Part of a small language model's weights.
Size: 15 layers, width 96, 4 heads of 32 (1 for keys and values), MLP 384 ReLU, vocabulary 3262, 1.93M parameters.
Architecture: LayerNorm before each block, learned positions, biases, tied embeddings.
Each number is 200 + 40 x the weight over the matrix's rms, rounded and kept within 0 to 999. Layers, rows and columns count from 0.

# down: layer 7 MLP down (transposed), 384x96, rms 0.341, rows 322-338, columns 0-95
# up: layer 7 MLP up, 384x96, rms 0.344, rows 323-338, columns 0-95
down322,132,152,223,266,185,184,193,175,156,268,188,264,194,182,248,144,150,200,187,143,237,194,176,188,163,206,186,216,201,158,194,219,175,221,236,233,211,154,184,218,131,199,154,208,239,267,281,241,214,151,167,205,280,166,159,117,139,222,220,168,191,198,272,202,158,230,222,164,214,189,217,179,259,208,198,212,162,215,273,240,182,254,265,215,223,132,201,158,204,200,219,192,193,232,240,181
up323,226,210,330,115,181,178,193,160,222,236,152,196,198,185,131,203,167,206,176,183,177,181,240,182,143,195,224,207,192,238,240,192,257,205,200,127,219,174,164,219,186,196,280,253,170,117,210,222,224,161,196,263,140,268,233,194,296,160,200,234,199,181,190,163,159,142,231,188,203,145,212,204,218,153,219,241,235,226,263,247,295,241,234,191,197,169,209,224,164,224,190,164,186,291,205,170
down323,180,205,251,157,133,127,192,160,187,210,171,217,180,222,205,213,248,107,195,239,255,207,241,267,235,170,249,167,233,274,264,197,224,179,229,229,165,218,197,251,143,191,250,116,222,179,172,112,226,265,178,219,197,181,189,149,152,177,181,200,125,161,207,145,251,161,127,189,160,235,260,143,181,216,157,144,270,247,230,251,199,233,228,228,199,177,247,237,183,223,216,239,168,228,212,183
up324,202,188,191,167,203,182,170,186,199,280,99,241,289,192,222,207,230,213,204,224,244,190,204,187,209,207,158,204,173,148,195,143,216,210,214,241,180,193,248,183,183,172,253,166,214,213,191,184,170,229,228,205,246,200,181,207,209,237,131,175,168,173,223,340,211,222,201,185,182,177,249,146,245,229,209,237,151,161,261,188,202,127,198,201,244,197,209,182,238,194,208,136,192,133,153,199
down324,166,218,195,184,232,173,248,232,203,153,203,223,223,202,158,191,200,195,194,230,171,212,188,180,197,223,188,221,214,176,301,227,225,252,238,171,159,202,211,212,204,173,161,203,229,170,198,179,221,224,184,183,136,219,213,196,195,196,205,180,164,153,153,190,176,199,159,204,166,166,161,209,211,111,230,198,229,214,160,180,173,228,205,250,195,230,190,181,319,154,194,193,234,217,203,227
up325,236,183,196,163,171,274,164,133,197,197,239,138,133,93,108,186,229,271,118,247,169,243,244,172,255,225,270,222,201,334,192,223,206,194,189,170,200,216,278,209,152,218,224,174,181,187,204,264,178,242,229,209,255,251,208,160,282,199,235,165,278,171,186,267,144,145,223,275,223,218,142,104,199,213,238,189,142,154,203,227,254,236,171,194,217,208,196,289,210,256,249,202,195,286,213,217
down325,222,216,134,227,186,220,281,131,181,207,224,268,148,155,168,175,176,256,171,186,256,255,169,116,177,220,226,110,143,231,212,197,277,159,211,222,132,208,186,224,135,137,100,164,234,144,325,200,221,180,239,174,189,199,207,192,149,204,214,110,216,203,147,190,272,243,227,203,234,229,238,215,183,130,214,165,156,206,210,227,209,161,199,204,228,156,142,206,154,178,252,144,190,283,279,180
up326,223,159,248,189,240,186,241,209,157,167,138,260,135,227,212,140,210,205,178,226,224,153,209,149,209,188,165,272,159,141,197,243,180,211,220,179,221,184,172,226,177,173,209,156,115,248,99,159,219,189,164,138,238,203,277,133,224,188,190,225,183,209,285,222,226,97,262,234,206,152,183,168,175,213,217,178,178,235,174,220,272,151,152,247,298,100,216,198,165,214,191,245,132,243,300,165
down326,203,147,217,197,238,205,169,265,157,214,254,207,209,197,237,142,232,166,163,241,255,287,226,156,221,190,277,190,194,218,234,165,121,171,257,184,270,227,188,173,173,105,161,140,231,243,170,194,259,242,97,295,248,241,231,217,147,169,243,217,195,155,184,195,278,198,264,199,224,181,229,174,168,264,261,198,157,200,224,229,216,242,161,238,178,148,212,208,151,242,235,243,237,224,269,210
up327,160,208,218,154,250,112,233,219,180,206,211,160,201,218,194,192,165,202,276,192,259,200,129,252,248,215,206,158,196,320,202,238,171,258,245,115,121,175,165,211,246,233,214,195,175,221,297,241,198,155,197,163,257,169,239,179,205,186,308,151,200,173,168,277,115,141,228,234,216,175,198,209,181,275,173,166,245,138,191,217,243,190,160,227,218,70,232,200,224,227,275,148,167,199,173,172
down327,146,143,241,146,135,113,261,254,229,143,253,199,265,163,221,164,179,212,256,210,215,233,211,237,137,144,225,181,207,228,168,64,145,223,268,175,204,247,233,239,292,173,211,192,200,201,212,218,218,149,199,158,198,207,209,291,237,234,226,150,204,252,175,150,217,233,261,261,185,209,179,194,182,236,210,223,179,184,218,199,230,170,197,162,234,164,238,268,265,220,286,153,195,151,220,166
up328,161,241,134,221,200,149,236,265,267,267,206,139,181,171,323,204,143,261,206,157,273,167,168,191,220,230,220,249,245,252,133,123,229,288,206,162,191,187,241,150,246,225,226,311,232,245,213,330,223,168,172,212,165,172,274,297,178,220,161,204,172,132,143,237,177,67,196,265,176,210,123,127,178,205,198,292,218,166,154,194,152,195,205,218,232,98,282,287,196,208,206,209,188,169,147,187
down328,174,246,263,97,186,143,196,195,197,176,227,132,292,153,193,193,216,204,269,239,245,237,215,180,129,226,207,234,230,218,165,154,111,210,179,234,262,255,209,300,315,187,82,200,233,164,299,265,234,225,252,130,165,381,202,237,136,163,187,217,171,233,132,174,227,232,185,271,190,196,151,220,195,226,199,189,138,162,171,142,220,240,164,228,271,105,210,214,249,236,203,206,204,171,157,180
up329,307,221,213,261,166,151,181,205,161,246,189,207,209,132,148,98,199,212,169,255,220,180,185,221,202,208,135,151,249,255,210,198,209,207,237,181,161,170,240,233,234,164,217,190,243,236,247,174,190,144,208,102,201,227,230,227,220,242,229,187,234,216,130,196,111,188,139,181,252,143,143,136,191,266,222,173,238,143,175,219,149,231,186,231,209,187,238,251,231,191,225,258,198,144,208,184
down329,286,192,178,167,156,186,249,196,267,226,150,213,199,87,170,148,204,282,184,237,269,217,256,196,182,203,214,92,194,193,204,170,179,186,184,180,213,152,243,213,212,234,251,161,215,225,275,197,198,188,217,236,119,163,211,121,243,127,227,147,150,210,147,217,219,218,219,217,225,223,213,213,263,145,203,185,170,239,230,207,220,167,132,220,197,207,88,239,192,206,198,170,202,258,260,196
up330,152,179,196,186,213,259,188,207,272,198,166,175,182,209,257,167,165,162,233,248,156,141,234,169,205,172,212,216,241,205,220,276,198,277,222,222,210,211,211,233,204,167,194,195,220,266,235,270,193,154,242,248,177,172,195,117,220,230,258,134,233,207,170,212,96,171,198,218,219,177,119,276,229,313,153,201,210,187,177,171,158,161,195,194,265,164,200,305,195,159,194,178,140,162,102,179
down330,143,149,148,224,239,189,250,198,253,116,237,205,269,227,258,227,123,197,222,227,196,203,195,166,188,273,190,228,175,183,264,238,302,214,204,263,215,174,178,191,168,198,164,167,249,238,178,246,244,124,219,188,221,244,139,221,165,185,215,189,158,135,168,199,142,237,193,225,169,269,257,240,109,215,208,151,202,156,187,209,119,226,225,205,195,124,180,233,152,156,142,118,242,194,158,234
up331,192,201,195,211,199,195,190,201,209,213,199,190,211,214,202,201,204,191,191,206,206,200,202,198,198,200,194,185,197,180,193,201,219,210,213,208,203,206,202,195,198,203,200,192,209,201,209,189,198,201,215,209,218,208,204,179,200,191,202,218,201,174,189,201,217,200,182,212,194,178,196,203,210,212,190,192,198,194,216,200,187,209,200,198,214,201,205,219,192,197,196,198,178,196,191,184
down331,212,209,209,207,220,212,191,201,171,197,198,215,213,207,213,186,232,195,197,207,176,197,166,170,203,203,193,238,197,200,179,210,227,203,203,201,217,202,177,214,203,206,171,224,203,190,196,197,198,209,195,203,194,190,222,193,200,184,184,231,198,210,206,218,194,182,195,219,199,205,233,196,210,207,195,192,201,197,194,206,191,201,202,194,178,202,181,200,204,205,198,191,209,207,195,202
up332,292,239,194,206,236,236,194,188,236,162,167,203,189,168,191,245,224,166,228,156,198,166,134,139,224,208,223,183,154,251,130,284,172,280,199,249,199,205,245,262,227,157,184,159,203,209,185,131,209,182,210,164,205,141,146,217,216,193,170,140,199,212,164,180,194,220,98,232,255,231,81,144,208,204,110,197,219,180,269,153,231,199,251,161,151,169,223,243,238,169,219,214,171,303,179,228
down332,261,209,171,239,277,175,244,107,192,162,237,159,224,193,157,192,150,188,287,206,162,224,270,121,197,109,167,179,124,186,239,237,130,181,287,210,195,188,229,210,233,262,153,166,160,163,219,189,196,226,172,122,217,175,263,163,155,204,206,163,180,209,202,181,194,229,181,242,189,217,182,196,200,215,218,265,238,224,224,215,150,270,179,224,157,210,220,184,249,210,227,230,134,227,255,202
up333,173,95,201,259,257,133,162,201,199,273,183,190,193,202,238,146,291,129,216,216,198,180,156,216,216,276,232,215,244,187,185,195,229,297,276,234,231,156,226,174,253,200,167,200,152,202,163,204,207,189,239,236,180,161,104,209,222,195,181,164,280,171,268,371,221,285,255,198,239,212,162,221,170,211,284,249,175,210,229,213,162,156,133,231,222,223,195,148,224,206,216,234,151,96,198,205
down333,183,273,166,153,244,128,257,225,178,149,222,219,223,161,172,194,260,207,195,203,274,152,256,141,248,192,161,158,241,207,256,146,299,145,186,186,193,203,201,152,197,192,179,231,251,185,195,184,96,183,159,180,167,157,164,217,186,131,212,268,205,162,174,216,208,180,130,157,217,250,198,166,174,180,287,206,198,108,167,222,182,222,290,218,218,186,235,144,188,175,114,204,208,203,242,249
up334,170,217,222,220,200,159,171,230,166,222,189,194,213,218,171,150,215,162,202,215,180,181,247,269,281,271,161,115,214,222,168,203,285,238,262,160,181,203,210,248,209,165,290,219,199,201,184,225,170,181,238,215,184,179,227,131,142,160,225,225,119,263,183,138,277,128,177,164,219,201,177,181,175,176,266,214,164,192,143,263,132,216,152,172,241,209,150,192,178,245,170,183,227,196,191,144
down334,223,233,213,152,255,282,162,227,237,176,194,167,181,231,199,195,166,263,197,210,128,237,166,227,218,198,272,218,234,173,182,270,190,235,144,138,207,247,240,256,170,218,159,201,225,190,216,261,199,223,228,170,179,257,233,130,241,214,172,231,92,177,183,138,197,228,211,194,129,204,237,188,188,221,188,211,209,257,165,168,211,251,173,217,165,127,189,203,160,247,255,199,229,233,188,233
up335,202,200,208,201,208,203,189,200,198,201,201,199,190,197,197,188,207,193,191,199,197,175,214,201,200,210,192,197,195,202,189,197,206,208,205,196,187,204,186,205,198,199,213,200,198,185,213,185,204,206,198,205,217,203,197,188,184,198,201,202,174,182,199,197,192,197,197,203,199,182,197,204,206,200,194,199,193,198,197,211,204,202,205,195,198,193,188,214,204,201,201,199,198,200,187,205
down335,206,197,196,199,201,209,205,202,193,204,198,196,197,211,208,207,186,203,200,200,205,221,206,203,199,191,198,192,194,200,191,205,181,194,199,199,201,204,204,210,192,194,195,203,199,202,199,199,194,204,200,188,200,197,202,195,191,218,200,222,199,209,203,209,203,202,197,208,203,200,213,198,199,208,201,211,206,208,202,190,211,188,200,198,199,197,202,200,204,199,214,210,196,203,206,203
up336,182,221,197,219,148,228,119,197,190,202,169,163,134,206,177,212,194,145,247,256,157,154,233,245,141,178,97,291,161,195,153,246,169,228,253,235,174,268,237,189,208,223,208,183,199,148,198,235,157,218,196,247,112,227,189,112,175,141,192,237,140,189,249,114,157,185,231,179,175,314,198,95,214,197,184,229,165,145,207,142,149,186,217,134,211,230,238,191,206,172,184,166,166,255,146,176
down336,154,173,136,180,208,219,200,214,260,176,125,151,201,145,221,239,164,230,253,254,153,202,197,211,178,255,136,178,171,226,195,368,126,240,175,154,165,187,242,143,227,226,136,231,188,153,190,191,265,269,262,193,135,153,243,221,112,173,215,242,176,208,234,125,146,215,188,200,156,185,228,177,260,133,209,126,193,222,162,176,226,179,128,214,236,239,218,213,269,189,186,261,210,223,220,182
up337,134,241,221,237,97,255,226,256,123,227,197,254,159,241,69,251,298,178,105,211,200,146,175,140,292,164,215,203,186,167,225,231,219,170,196,177,192,148,260,248,206,197,263,174,178,172,114,178,250,169,235,245,90,149,240,224,202,122,189,287,157,162,147,283,222,203,169,213,178,189,167,162,216,201,254,222,219,227,232,211,305,198,304,231,228,152,200,146,202,98,171,202,124,210,86,211
down337,163,221,309,123,164,150,247,321,140,213,220,287,199,206,241,196,279,237,196,211,155,214,168,182,274,270,209,222,166,259,230,153,187,221,191,142,149,175,191,81,211,154,187,270,239,223,236,182,295,119,264,279,231,228,333,235,149,170,221,162,163,232,150,316,294,256,159,101,150,177,153,153,246,248,292,286,206,187,134,170,291,220,171,227,197,201,208,123,203,256,223,205,206,269,159,272
up338,164,169,216,225,196,222,231,218,204,191,205,159,215,166,176,212,199,260,224,226,173,132,218,153,196,215,193,236,179,165,121,80,194,201,249,258,156,268,202,240,192,231,221,207,269,90,232,157,207,191,91,180,223,253,187,157,211,228,169,226,107,181,300,229,130,225,233,182,164,165,225,158,205,274,180,189,257,151,269,256,258,110,191,205,209,176,182,217,168,207,125,219,237,126,201,231
down338,172,223,130,237,251,141,227,155,170,135,241,202,272,100,179,153,253,147,160,156,213,216,192,178,94,255,262,204,195,183,232,112,183,137,169,217,127,141,210,150,175,251,184,180,148,153,166,113,167,199,199,195,112,179,270,278,234,235,102,165,178,162,203,276,215,182,226,237,220,188,115,224,235,130,200,146,254,297,222,171,184,188,285,247,229,188,153,203,217,98,225,229,264,151,179,165